Weights of a small GPT-style language model, trained from scratch on English Wikipedia: 44.7M parameters, no biases in attention or MLP.
Each number is 128 + 32 x the weight over the matrix's rms, rounded and kept within 0 to 255. Layers, rows and columns count from 0. Numbers have three digits each.

# layer 12 attention query, 384x384, rms 0.0502, rows 56-63,120-127,184-191,248-255,312-319,375-383, columns 192-239
093140064099064139143107146055158148017112184154125060166158147135159171113146054098092054100070213111143127119131169155120125126100181152180089
085145087133195119129084076127078131162174119085129148174118112108140126144127150103146125124099129139155162117119132132156121148123127047108086
141075119142131111131090140064084119186138068112133113143101097154156147133125117086055102169118173148120109161185189170116096134097190153147105
139139068147134106158111153121127129140074048087144122070180096125110130126109180131184154155107137137120126181165144156142119063160136082127187
175127126148105132194119116155176091119133083107120158100147180117111157135107113150130087106098176114189138084129152113156150110123099139092080
114098147112201135041147086167143167131190088120150163087092122112092084113134045151085154121157071166155143065104146165066179190239107165121135
095109126178183085163109143170143125157115132104093129129158186075100134132128171121161113158137129151144081097101080064140147166155147097140133
120110130130156141133093126161166068105092104136082114112169133105084160151127130201170093118066117137124130134107137089132145139115094097157125
158150093084144092136120108138192154101140179175175123073110146141142109117099122147097085088122167128168155075120132117092140115092200137076091
194133082123201130079082117122130089097130116136158143135116140133130139158105165114151151183097135169130114114120205066090193145144183029158126
097179068069094022187103094147168097077155117141110117117011113131045148117116139114101118139189146120188157144118147138121158111156136094103096
139122087141172114108133169102157137157095091142202143113151167117087130143182099138159087114125102153100158146132158096156088067164128092116084
156086138082105177125143086119127101193169067068154127133170088191227151100136136142132123120117098145113178090108112057208110162098121146077133
069130153110180142172157126107118127110178147123079123034103124114102116157038168135114146097119187093126033132128113078103143154177143130189173
148052193164142169087121153156062114141138101103069113135245137103144121103125143124182138156169098149108124102096092137107140151140125151163162
095075153144100210147126125108096116174128072134080106129233094123197133135105141155194112112155140158129095148110080144119098173119117160161168
098121158100093118137081144120105146124179140163155119123096135141120138183107119054084132146156181142131115105153125167135133109131112154058122
137089084121174141078106136157070102118099087151153160159096123159104082102048143113101092145138104116095095132137238068108101146174135086130108
171124203119126104135097112181057166126129089164118087111113080133126131151117087084105089145143134123164075056155139193124169085103133150086156
137138103162134106110132143145082060167020138113135094119170134145125156149169120146136120121153109146115174139111101128185142186138144108111080
184124160107068086108163084101119166097101161158189160179068100109133131160141145181152153092150111153179125192168116200155083085122178136121158
058146121114131151119147106087136168128109108166129140143102114125167158131087118112137165159074104129141111154185174125053155193159126132126152
148142106132117101121164110093153181104134134115155139181127147093143126120102135156131153100160099153113102179140137107102116107135153114114129
128118044138142136149167082044176129136134172097159135187114117090159062102108117136091185104120098135098101207117195128079146108137089115125106
107093191142122109127141081106168182134117124167170115152119168092127146172110064134058068097135144164172160054121180106150163129116241195169155
126166054122231187098093138191128128119074070112090154145111084160117122099129102127151087149099113140132181073129215090121134125150181086131108
161123115103143125151135094139111093167110097097158107090129090145117163153084100116109082143174176142083068097187100173164138116078071152133149
146145132178173113111151224113168123143128108156055064104175174131091139112194108119144112085115150079117135107178134133120091150136163132113106
121141131141101147153113117066181176111119137135113059176141120113181155118142109131129146100106137115127184142162150154139125109117191138119087
129153090109120137134075109132175131092161130097087131141136060076079170160103166146132096144174157134170016127127077083105102131108060127093110
124136114120170116158141115116117118143116122084085129152130139112084106122112153147074155165129126088092109147138175118105123091124120087066094
082132121054141164116183135080103164154095139148064120208124103098128105103151171117104167158115136121157109169131137201080127096116106116076117
129117064105137114111156118090160171080075129203157092151101129076131116136106118102119149090162149109200107080094164101062164105148132127085116
110120115149147109164159076181134144115123160182167153154098115123128145137141145091141105103078120148153124077129158117133210103166180059160107
147119118087151093172173092156051091117104188161121132108075143114120121090140094119087153127141087063146102126138080150118090153112177121061085
096107131081139099093154117103183147185101123152176124116117100102160154187152136163164174160115145151116127150121092137186119012092178116139148
153125122086139136168143135111190140123158137119142136172166177090151140125094154086079135167138112155083092117103097073118121130111137137147110
070170129123113135161151169109175108160109085112128105114157174149149150094117149168140176063126074136181082161178056188089127172168143094159107
199150141174129152123123140083128109110187102115111075093161147140161092100142145136093047132126143152147155139142107129140144148129145128142132
147124150123104158131100153134090087118135075124108083168173161170148170102064119162098096091146155092108153132120112127183100122084121134186156
096156158113131164099161073120124111137153159142086160072079124098064163132110085155164179169132119084060099151145120114130158030132071117102163
157151156092127108058149128158107107110140176136117156101055109105121152114150122109101127197137142120145129135142124099198140125068118152087107
153107122138182156102102073159147111140174123058160144130124108120140139075147123130140119157106115167127164094140238122107203107130193079170112
158147139107129115122128064174111101114154160151100224131106114122090139148074089100106090183123129098121117089110127154083166143139146109154152
131115099092141133147088111136112092141104096113176077183139049133144195108187170142212102114142132090070140172184089176141113068154118114173096
111102119131155115134121077137129146125144101155161076158176080125152126121149111172144161056151136160111130175140076088186094120129142136112203
114150118091142115125161112114186161154172151124080132082082098102133150112132123105139093171146098142204139124121123171123181165169136108122090
127116160165116160185078142094150148125140074101102096134229175136171095145127112124117109119121112110143102097126125162087142105182147129156125
172151100159112167127107118128132110123138106104056091102131163105155092149136124113146128119152138035165081139144132172144141080106131112184127
# layer 12 attention key, 64x384, rms 0.048, rows 55-63, columns 192-239
162159111113080106085173130127131122127192171162120145140090166098094072108178087093174193143114130059096098206138164153111119022151152098126123
151130086181131175163147114128115167142091155143148103173162124101133117122105154124118080132095142138154118065175143143148201159142090162151086
136130097123193126108149106173119099130135078169139114113134084143140151149076122137127135208083120125110157074139188094106162132139133063208089
162116149149155143125117112157102134136121111193048136134156135094077160117128132129104137156079151172166096084170113171093194163152132164153091
129144100102083172099128092114095125132234161127086224099130097153218116148069125104084169129153170123118129163034152126101132198080157127138155
127104147098046120140031122152076133203127110087183166163171137090168118085159131113054115117097156148130152118131152167164102084177133105134148
142124125153135093093114144152149123160073082182124164110153184094064142154156074095153172098060105191156158131161069194096134143154106134125099
145132118162143137052099131087138084088103131153044100129140142155127123132168149131102142129130165135108183102188153155105136134144130082128158
068126058162109158101077131088154125143090134108127093151156115164149075090154128146120114125145154169144164163168114131140102105148119116145138
# layer 12 attention value, 64x384, rms 0.0437, rows 0-31, columns 192-239
117087202155131107100143110105122181180159120132149164111151145128082148146115121129142124136153120097148103101082116149132082135091132124133127
080099149116131107161119130109084087128120072097100094094092143172118127113102137138129142131137133160205129160123105172145101101083129123089128
130168068097117124150147131134150079151128133116117091097079120111138105106205143141113128149145123186114166154183168118120128177180153135146141
091048103169055104101095092153156147170171135115109110131153102073115078112113156120117121135139119137125140172143158102179130082187071145140122
185142140116170143122165153156147125081132152168151128123140116142100178145166104143132148098133129118111148158075086123079148094095100124104109
175115107109112104135147119165107166127099103069166174131201184092144150138223134079133113121168104129143142073118161139159142160069151142217169
129139143139144097125138164091109074105149142134085121105139146135069165136099119132124210152115154089096126144135140121179094133053129139098106
142113111119122112141110122115090117120087112100150115129079148134149111109128125101126104165118110166186122100203137178151146173110174127123121
121128119132108156124099086079094175151099146097186149126169092097134121114112144133101091128133141144176142093120121112090149067098116158135120
117105147131131138133128122162190104137149082082101119184117121101164121126164099129131119136178114127148142139173161127160121157151149128121172
138166099167118128031074059144105153170162188140152176110182103082163089161111173121216093090175139100153124094130137110109144115182123113131161
126132127127138155119130101110144120115131114122102132109171117135099109116131117156126137097132132099194175152108163088149109074119099160102073
158099154104137094090146204110074076067110107127104163110122182173090200127145081109085153155101113100107115148145119118127162182089132133120131
111164097130043116126151094098051067114134079109122143070108145175099102124156138132118182148183143154140131135135073154161142188132182115088141
135089153102171145162127110145160109132152155168120133170101094143128129139108092131204134079124116142139112135102092084117103120140138094087145
150074169127104085083127209046164102115099079065133128117075138178175138117094077193135068204177115094161088177181169121255100154139147144092114
128158147132154131144138111179103094144154101100119095136135156163143098112188116117044067138115129113179146089114087121188130209163193103123118
134121170169142110063127196122117111146119121074176169072120132158196158112073066126132075124124103121118107148128065140216119160151155109153145
102102121119118113127078130125146160152170107121154166156160174134160139116100157128158098169150155112074099130093140159166124108151129141133152
095097149147111113115158143138115162164151120119138187125160122123096169137122137135103200161114134139080112158081108166110111172133119141149103
146123159133093117112116163156121113114111076109140167113205141180109134111137063158071154142101128088164198159138135142121132213174123103130090
095047165151121071099134109133091121043187109064110157141151157099107116079187108107031152145167128056152130109120149076149150127187101152116139
093028147135141065136154170068110118102130105096088182113106185136097173081170093152086121194159134150143098167154154091164149148113120153096097
125108141119136148181128137153105086162097108102121054109109097184152125114153099087089114139116117143208149102103155171195123179096167111136093
124100158131114119144138147107171112101120071118063043179092154172102088105175102160102133157148132142128128152181161094211118155131154156087121
116161097126132119110148134127135035059119148122138127117123143150183134139118141135207122092125142142130149152178106050140172087099127123148166
133108139080149143077176149077139098188177144110149156117110035117124158158095047184135154127106132172134131166177120124142185106119120113112164
160211083090185148205150072111126108090051100117139148143126097142116084155138146126164139063134118148121124100072061140111136144104121081141135
134112130120137089165121145127128076131140110126118130106083108173127136143116146128176158116174126125112100177157132144174126150123119095109134
125134106152112080078113147114136111151142210127130175111110119116151128168084156114227089131126136132095098128118113071135150113073151114153131
147183134123143143144134083124124190146134135124139171145110113118138142158128112130136187110145123162128162118124118168073101169187123136131102
151116103119116095135117097068130081137135140100105125130134104144144127157110138136125199132185137147084160141204133108162121127085150105089146
# layer 12 attention output (transposed), 384x384, rms 0.0323, rows 0-31,64-95,128-159,192-223,256-287,320-351, columns 192-239
097140123125111213144201089090129122106136136108024121228140176167182118141117127095073139170132251111104135107116121094155171102137127130091131
171167149178122147167171131133130114075151153119120130122127125127099127144106115135092106100129204132095132099143138110130101170203127156140130
148112143156126060105093116144104167124148119118145108092118166099093151123167099119115118112120008119168142136127126152112126113100099111189121
092122096125134136119140129101121111118087145140165135128114145152200087115109120104161170158090064115073128127094129148132160136130130067082158
103114131137149196144124136121123073163108133129075092139145082144127115112126148144120139156158235126121133148108156141143093141203100134103119
080142109155130152138148178121128158100136116129081059200108111100189117157106140118042147118140145080160136162149118158071104090129131024132115
144127134132134127152158110131125130129103138127117164156130111145134141132131132127103121140129250138158129114134116123131117132186127138102128
145121166101119070106176131138115150103197146136106151130146200122049164091147117147113085070116096070129170092136127063091130126077136136213128
108122115111122173196119118120157060122176093118122101143136151197188121119129131111180141146129097131115156173160169147140129162123122129125121
145093109187135144089143168145085138089150165134119134167115098135130141182121124128090131130136153100135109117088132170147112069102104162119100
094137132095128230163126143091125114079126093106182124113101118171183075138107123130151153111111047151135148147123151165142142168101134129159104
082121118133132175109152119137145048140118129115137142144129126204167134106117149115184142231114127158077108122136143130172108199233106080070123
138117144137132122136142106164134137143160123121108129123158119109109160119130129143100113120135238106149139120130130112131102138143121158134116
156146157152117122126118119151130167139113108143110142165145120138122179138153130132130099120145191119135140107124132112140091099184101131132102
128163143164145178157131079123140096155067110123150160097189092165105126159130154140119137149141147131120139099120136136182126171156124128108071
132111158143122091102194150153127193094180197175102140176116201116103188155183106132089153066142119121115137058131130130077107111097139143136116
162131116155143133086082107112130106041150118105151052098095099085095139138097137126116187103117091082122129223133118116092117080106113187166206
066114154118132128125151096119136210095211140117159122116090151121062099159148128171093129052138061139136125081129224130061181151074127131188130
168124180117131093124167173119108186135140172150097175142115189069101146134117126114084113116123156142147097121139063092134125073067126148144152
123123125117097134128130116130122163165137129130052108138135127097152145093144119096116120151147240099118115100118101105135124067150132131064151
187159161136126108120133088165153164175155153110126126090086072090153121155189171095193108161123137141146126112145170105132112049094120095179170
126101173127107129154178090137133123117141121081123101118106126147145185126048111088180052089101152097151205181145153107151119176083144107163138
113124145158102112138196091165113186124208140109054113168157192137112214084125111112120080103126213084119163091150122071117126135148137104131136
117130070138128061143166117141173100084141144060157213138120189060101150136139164134123147158116138098068129169150144047048121086078136093178173
191116154143116066090124125158139115079122150150081149168145120102078189128118134134093148130127171095126139166135055125144115081165119154107123
147135157172149105179095072079132152104109125137198117028129072144090120154139150129070102070150053157131114127130137215091080190194149101147111
022101121122137213178151065122154056145084123074138177083132120255123113136138154169125096167159112150093094117138195160125199196194116150045062
163158111175108130115074121135160070157066055086173073102157093146138131141136142176120150156126064124138142147144169173138098119176123095175126
160132133169139107114146126136120149118106139118138166149157125128091145135136127152085120106144180149144130100122139131118107134197134148108125
130151156072115135153125153132119181105080073111108151136166134135130146129174096137036132093147157123196110101133108124087144128113164108145106
158129112101154173142118136129145091183116137127119062199144131129172095132120129105142130185113064128092142146118157141170149091064119130140107
170139126172128126138155142130120143146095123126119180153132121125119153152126154128077108121123200110143119122130124136144086104170127117118143
119128125097095120138107156114108093112082115087141182150141131150141137084168097086157112204095033186144186144142060094142121153161150156141180
143120086154145145122165137126143113100122207122117135143122146092111138175133135152090158153130240077095086083106136118108128144201120147126128
115106226134110166119148120094140180135126130168115128091244121174166170096103121152115164052126130090075053089132103099079092126121108143086159
104138118102131142121086147118120126118121106111155100061105142166136129084132120108147107134100028134141155157116130142126129184063122128146125
156144062108156090126103128150149126096166141145100121148049168107113128146131113119145113170131210111151166098140118155143127097153129125111068
071108211139141074100108132082134187146114114129127201187199177143179088135152094135091142156113101130139097076113093062101131142153143140117251
121127132127124149126153116140109148112115133131088150148123138116139135126122115103091135126128255132126128095118112133122134130182127126119124
106123212138121179137177170135142133176121144163134131133249108152137157123103128181119176063151123082091042120113090050104075141135129143116219
135128119107141136118090108152134107144128120096218086133104141138137093117136164131180126122149030120158130152140136116133130131083140110160143
095105141092088093137173134154095170125065180091076229147128101188166134125094109080113091128162088115122126066109033162122131122094141166097214
129116089100109084137090081107134101148148128107164075109056154119095088104170147133148159137117012144157144162131144115122178105046120118170118
118125058146134088118131115110147123129105102075139073096028170115192102087164128108135101189108138117154174138145123207141188172120130086146098
119124143122113127120163159126128165129124154165116162141154119139140140129122126163109137101148255112112119096142106115123122126184118139105159
096144140097127161134184157126145148130133136152092153166139136112148142149128131162096119107146255134122086106131131137117107089223132138107154
148164069089115109119160129139140106093144151154119147141102133121103139147124121136106137145146239112130181122136127169152162091134135119102094
032112154088085174127132154182117114109059118100111156107199083137163204075117094132098084093139078129112053115105071138104089185174123137088142
103146168143133175131168116113097180147107157101137149116160142075181093137174139108148189112119034066101065104082094103038084152110113158092157
099107097109145079170106043132119105052176163181169120104109060088111115107137079100096168170140081131154083156127176114129159090077111180093071
111157147153094111157139174138104161137039160118134206088160115194108152133129144115133126099126115190100147127140078152133127155140129171121218
135166136110080155096109157173110149126089111118097170112139126151154145107149104096133068127120178136097171120153097149168075129223160137106185
133149142140145191096135121103160158182153159181111073113123086093160063100161145156097122099166241097143104135116133127133141077153124124102161
075167170099117149140120176133107150225025092124150106138125074161197131160093158138158039102160105127147130181134125122178174173095082132136135
065132175107116160089174221155130105139063113152166157129238103137167212126095120166114122091124202100102107094122083083123093180189114144099193
074114174163141223156167078129154177113107159094116184110180144113149133091094153092060137095141158088062049179112095061070051119129148164113205
087146159106154185125197211169102154148056146127100179177169116119205173132098116094108109138153143104108100092091062173093079185229126172084175
144138098144164084152130027087134152045175155169111084130091096104079129162113148156055135108149255156112075110132191152142161106149115117117058
133124064111130086129102096122127111052178117140164102102048120119115129122138125119109089150155215100145180101130155143180220106118127121139043
171125093106166137080166134130161134159167124146113096198117124104127098140126116172093165107154226134153132094129177133108193078130132116127130
135123108138121146120173138123137130075155144153079138142155140126110142135130119161074148105125255127115113076133130136110109121193127161111127
133126140132134155084131070085123137063130086119113189129143128136077132129143107152074200065118255148140131076137133118136140131197132114113138
185124104124122104157111160159123075180148080144121103137096126110115132097146112094138099179095017122149197163117126139113118100063152119163123
097135127134101139154148165139126156109102117129099188135129119160114141134107123156081121079125255129145105083127108131118153124199135163121153
156108130152130086098160106118112124110111104124111127157125163138104131133137131124092173116130227114084143148132120135145136117170139079144144
144093098096148178107137091120095135157091190109203145133129110177120136150115115117164119132112167128140149149138122110134107125136127172118103
103125117104082141167108117131120075134103131180139072090080112080143120125125128143122111105137038156110133101129146108136147144058128137174101
114161133129124110117139176133148080133137102130094119072147178155150164129113139118145179153139082015095160133123105118162175153118097058112170
098171165124138157121142120098150199145178154100120161109155080153117165137106121091154144138147131146194088044121081183145106087150137179025157
080166030225116155073138112120128123074085127140103093118124164131069165166103116143111175079132126101058190219106181124140108199156115059180020
140120120110134152140160110124133145155124127104114160146144095147138146132118127125090138129118251119171134115119104133149130143164127150096123
126101070137133127150107135156089095101113148167103107212070175100108050114133134170108121076110128125033169214125201053116103156152122102197067
131102111196152140102091167145115143151103087092110085132171178184129132160086104142106097060119059095091230224121147097111071173156162094181081
102117083124125075126176113115122098130133129161140059145128080094124108160147125147102173090174155120139107110125162119179198139074144116131158
130109169120132090109100139153107122113107098097137086094141170168142138168140104122133142161099045112113160171137116101166124125119136062182123
150152163206153104093126175125131141175157090108128194132155189167163211140060158105128166151126107120147174165120117102152114160118103113079214
117119096126128158108122103143133153135143139127127152180107096107116106096119144154092127113147246139134122112130141131119090122164108147088116
141089100133125182143141134164123161150109103128112139184106081067126118131099102134113076112128144175141109104134191098139068136113144135124086
092164180080129115094167153126126189131153147141158128155113075147141125140165112133156123163149094133172056051163095143162141092097133176028159
149104101111112145130180091127135162117132162122105074217103106087128083082139112177067108160136148160137117146125198119179157152112142101189107
113139069142115143107081107090156051080162160127165149095126173167109106119083165106158179110126117151112147137124124127128127130091125139138131
141131161083153094118154038136132183047159221102131056170126152128111088096178144142128104214150121123124014167143162160160154096116148104169143
123101097111114134111099104085119091186103121124135118131121162129105123076165121147077136157121192164108151150147121127113133139137147121156099
139116112134120120123146104131139127115135116119115139136132108115124133103138127128072129126134244104109126107127145142128137117177134104085124
115137082125138153117124126079149130167152199144097065153077070067134065109124145142158021157162132106142140107150156126115141095089094187150167
137119027177124125148122145153150120158118120160091123156086170119117151167076166105092122145163187070071166137154200088136163155135060056137127
173081095150126139102118092134133166122119126155127110172098187130130096104140120131042114141136213091092130162127172134137102127152118095147118
098150086127117112187152155102141066110122170133135105118104112079113119127118136152098136058120132136105176194133132088099134152071126147127130
145103084177143121131129108105138111163183108136146173168137139139117107122078174110131153100138212135122146138103140135116141163130119150146157
123128154073143150157104065127129185117130137104165113084124089111132127121160127117163067182151043162182046108103133145144122121111128166102099
154165129119134119106189131123124212078149184104117153110163082174160180139121182138134126186141046075201042098116127158112130138134134149051188
102159143133136143078121190149142161137111146121162142131137103141141127160102104101176092108121000178125153116140131133159104109111153147118083
133136178049117157154171090133138174151110154126175147124132035112127119104130112124125105166144129169205074060163107155153137132121128178092129
140108129087149133125086093149094156082084061083146161183105163121087101102188098118114145149106116146136108147125160130133135158188133094146064
147147200172130092149163170131133112137124098153094131127171130159146152147152098135088107122117094097078144132148097118151136081094147109156164
121126127114105172165140145142123155171054094111093143165146083110121162125125141113122069148116165123187115103129125115157125173129128153111086
107144124159126151163097158091153160085094121082145130180097150167202099089127100182076131093126149154136112103156191129145152127143106107136128
122144118104133155103174122106152138113110184152124163171135119153119107163121123123141136116127227150120111107119152127128131133176109149088142
153115064094109110162145124133099074132082149140106128052097110092084179165171138095101164113142056101099153154116109153138107073147121153130111
146133152154109117158106139130145106109136127130137116083123127107165137131107122122133113121142015115100148133125140123146110146073128114161125
129142147132150084133145167150144135090119180188076165173139154175078174104100092159122133113104184151105117105140161133094073105127116159129167
099115032133169116067183132119145114061111172144149110142039120121189131149112144168092182150154104030170091176117166119213153191118108095159143
148108152121137129140165130142116141119117145134108153155140119152122130135111109135091107141123255159148142111143119139133123122165124140122131
088150045100136168124164111118127127129135145106072150153117111122100084134149154112120164144111125073158110121122148106150148127166154113110093
108080149136113132080107113140143159166168096113136104115179151163141124130111134141179114145133059105173119138119114115144160187131143102108119
140163075247103102199104176118139085094138193145085144198067156143122159091138151124095148165140127087100140145113084153151103110138126110146110
152114167133103097131116140131132153129177100116117092115158132148144144131121140148154129145145053128120117124131101096164178132063127099140114
176076194135134066143120140152140203156175136120165136105193175189175146113090130136192107114108117149080137123160126129106132135061155132089180
113140116137136126126138145134125154134134123134087155161115124136115123121139113134102152139121236141143128121120148124108116135183136143105150
109155107103123133135153156129127151120129127134102152172124109123119157132137124138107132131120238164155155094135152128110121111157139162114133
120171138153120093141168180139130153082137148176097188197126155144088186113174099154111144139137196165098136117128136142072109101119137137114156
106154104141121203209121141125166199133129180101062122178108095157170067080124109101048158228102097151187105056138127224112090138192121085100088
151124115108166109090127118172099028156136194123214107036043172091121077151081146118094140085117144068096133174099117120099119106115118183160140
122128110084139159119178104148134151126102113125133061159120073117153072150154142116115134192104059103159049098123083183131135115134149067144104
071131154149084159129061109073161065121105139069131132166098192104151160087183130182078121130114175093160106159177118143098121154155150143178127
099136113158089185146109116109157113116115122082137131136103145115173143042145113152058119083132206119151165081155169140134103105177105146132172
147137113139155155096136093135144156167181173128114083089079084084127093107177148091162101196144183121139162110142141129133118066108126129143134
146145132210137152156076097161123083147066125125153126101099111162144119188045151104125076104127130136086172193104178142165126187111107078136155
104155092171121176117139130115141156131095139095122142170116108177138111110139125110109143140112179156166134134136164143123105163203126100089142
097122092090125127184211131124133108122118174086143160104080153063096130128141163095100147109146178079089131184132129107112103101107131186137147
110144095164163160171104124143105097129088195166130196164102149137124125102109140109088114087106192139131163117114139177120126129182127170110133
150139157058150090110147054103115142135107103165117120133173058132057143164158141089128097157159124181119093151100117166120087162168135129112087
163121156195094090148130145151103173174167071123151057166219147216143179101152106123156056132109075127142149124108077112113069070069101114096160
132154096069130088078217137135101114149135156172123171163164113122057172139140141129126147179127118126131150152116166094097143131134142121104141
126149138107127127165171157137122144134121158149105173182138106142090152122150114116109134140147205145133145089136127162095110108165125159118121
109122116035130146092141106153111190089123044098113172124134097118090097125168118156083163144127198134203094094119141137100165157148138097107088
163113150173121111144105151136147125138117141139151085114148154131143152120144127129135095125111048083110146147154110094144110082063134136131153
133123128143115123137146168141131151106102131118100167154139101148112158143131130111076122148144205123147142121135115148109093136162136142135146
214124095077165187116098077125179062095083167110090128119099121133152090073149121121074098153128091144129092140127142082166101118129130144142072
138126133091120127144174105129130152095141153110097150149094141132138101127086143130102122144125228141072142069121162122123169131189113142108118
111107234166104082155113171125136159133112080102145110118179191189110152129158102126147140098113108111189134144153123178083143098089113142105143
109171150119124139071107162121148146132087100139208114087152104172172113117185103162201126105145042125112115110126175169133155173106121053134118
082117067112136165116115132128133105133144139162089129152137128124130112111140109159115118153132227123093122096104121113138130135172118133109100
134088154139125107214132159154145152128074144115148123115141137157149180112135092115114146089123063064163151120144102160046083083113159091136126
120107116131117143116160116133114140124121141132091178174118120128154130134122144129107125136120255132130124093129128136115146112184122124110133
141126216138131101169141111133122110120171121088135135090155155136125143118134125132096145110130053082152145136126121083114069092099124166141162
172122109110125148167109097134119074119163132126143086082105117156116139143121128140158137130148000113066149160114125139125083122128122125138140
157132141170104135118147115122154171100099178070121161138120162061108137130155108143107116138130229120141106101111144157093141149133143162160056
153102091092128160157129107130122121137144126106202078073088080110139138127120135148119117113138050165094137122149146147157146097067101090173109
098146130139129164078184130108127095146165136143153131120105130173183150145176135153127117144150104140040122111117134137152126156164128056123187
112111152148137160134160115129137158144168135128084140136130146128125130113119134140088147131122255128147137115111127101120110119160127167102134
113116167111141137137175113120115207104155097169078171200113134153136125137115143098083103131117255143151098119119129098091111120176119158099149
087104092085185163128154147091142135108177133113124153188135113082087107164111117199070165135146234153110100147114111122147146149139119151114075
154180192163122139090099113144156140052137117121157179080117216098158073106197114087063136131104143125161128108123181100072065162133157148157129
099206163180095176120161130112116098099117081104117149080175111134167133112145105108169180102127087074109138168131164163104109081181116138163149
145155142141125056155076059154130164126168154165170072090078221068067069114146142106086154108134070134143127122149189096086102101041141143188117
170115156132143128152124154119115159076054147032100150134081129074126146106073127111147108162139194176210120110143127124113164149110132135151048
158131121118144132098095073116143144096095139115058133117106137147152117079114115090118090126128215122162128115107164123153117121178137140103090
142123138172119185057190095107126150164195154152100090084095095095183101107178150109120137132134182092126152126142163130150133068102133175162255
102158207115112170136097136141138102237133098083148096096167119135172176174129127098162089145117077122124142166146159141164093130124131124160178
184168213158166137137112099130158103122144142103098143108149185146166142090118136099093105147136125102158156134134187120128074130135128143081158
090112152169130182164194150111160135104123114047135222118187191138141134105095151125105152130129143058127139200117104087099110126078152187156183
139165154171142120084172161129112103073098140124094208159173122099155136122135147094104111135111215084165126102110123177066117120218161149134123
086131116129138064204087073101111196161145097173154090157107136134088105169110178108084123144163190158107127096147167200099161128120126086103122
093142074153111119111088084110116087132188163179166109091123200146117076134203150167094179136153174089097116099108155121110188139107119096121132
099074092083123144152187181130095149150171091156104074191095117142097172143110110160109147091118142142110159124112117134101147080092117161140137
123110117119146115111159121128146191090155125119107160186117161145120094121127134138104136132124255153138149096126140107104163140137129170082124
125096154088130124186121084127124180057079074149090147132164109156102153139134109133046200105129190114193166128126065121092175128143116145128158
185147136125148144124092164140123049146155146132178061135118127083129121123140115138153063133103055117113101165119132081189118100032149141181104
116107137140125136135155145129132167117125127116099180174112121144136146136114125127101106126104255121151118101131143143076176116178138127126160
108144120126149132152102138110133115107153123111118115161172159127159138125179127135076152129100200095120172142117147128150125150154122082093137
137127117108113121089171147110127141146173205105186160170121159139109117168085119148109126144124205111109139107141124126123116123095123162126155
171140145107107081093176120143153133136077123141135111091066141132110137136131127118137134126103014106071135139144086101114169018112140163110106
102124121151125115154129107115159106135093139158096079079119130158131109105147142111114148119141064120073157162092115162131176139147118059103104
099146114089140171171156134110131138082160159146165141130103110164071202121099132128162118130135104098182137102139083151129064138111141211138126
128156051153162082074187084094154142058078076156145085109178111091180134082171146160107120127132113086084165185128205109127194159107103107086084
126112134121116135140172122134124144153123131121122160128115136159128136131115106119101126117131255137154162107141109149145133129151122154138111
156139125123126094080096155122121128148147117113079135140124144094169093122169129142150129141120120099042098155129165065113146092159134084085121
121097130153168183123056111100128124130112095114132128107223116087152107136131142160105140115141087145110112169102174156113091227127136077156136
115133149118120087150187105146140146151110136142132117108113121132107150136192152123141072096145124109120157103115086151139165130097140182156129
135085138115144139124078099147137118128054091119117089127171146100134094091144120129078169116129113162092098139132128138146143178077108079133150
112121108180128182182084113108155142099118170120170161111160149154123158105136126153119152122126109146080141123124128203182086193140129105130115
135142113115136134084138138150122162138166139134112154133118143147121147137114142144143134155133244121126124105124116135118122111170123149110139
107137120126124108119146123131140159151143122115157157138104149137103147163120124131111100137097147148117169158157146135112106071156132160120118
125169096152142110088149157135091123112118145112182178177093159164050164153161100111142152118109087126119141141120050120149118104101140168138118
118127136137138076168115126143120154141192184104038141091127121134145078113184140139119094201163060160090151134113160145051122121153149095156144
158156114089113144110173108135124143089175131130200116120110115147175100099067110134151102088132125088078122104131134095081176079056125209147148
124133136083178109116096069149128103080165204131117091174104140124135082085157128104095107213144113100135101140112130099058126090080121121155191
114133137116107091092130156136110086201104139095082117118143148130154132146127150155114136164127175126170120134127150112105141197140145084123140
087145134139127141160114157148137132133134138130097087082147119136165138100187135124109101108100200065159172107102154156156103133182131117084119
148107115138146145075107140093134157160151184141098087132092118090132065096144116121191058150138158164092153093130142113109163022123092163164160
089175084150123171105091136133133143181115093121078108131115127148122132170116142121157072164135145118087154146120173142155214106153115080072121
126175110161139110076088151121130157144133143122121113095142168134176145141148148149105092172120155106123136150103157173130114123169137075077153
151164124103130131160218157112137139120142122078156163095096166118113140100146131138151135094096117078036157222134112000103140058081140204143124
108176141151124111139187129132157139132211158119134139122111129159134149147134148145142095091128180109103172120099133130123150104189145176148129
168106113097145062074141054115127134141134155139166153155081121124065095149111125103135077184163068181152083094125115151128132101078140124146142
125137060163135153185083113101125185054150188137172114133142132166067162107155123117134121152108123105146107119087066148126119124122131174146143
138141125111136123041171116150128129141142119136228163175111118127104132130125065113149133120113053143125142167138110110150140099061123151178132
154104146130132078100187138156127127155112170119170146166091152179058140138140114116099119154128148118144177093154078121135113065110148185155125
144106128102139084067118110145131164126080050109147153162139112119116106115177120121081187125131181142139135108123147114137130120180119066103132
142132138163124192211115157131159104140128146124107097128190109095149155102177105118113110093099081085106168185125126140126123125118153163152116
127109117136124076132175110122108151170074130146107175139115122160077153159141130137135105191118163131114150117151125132119151139133131164155123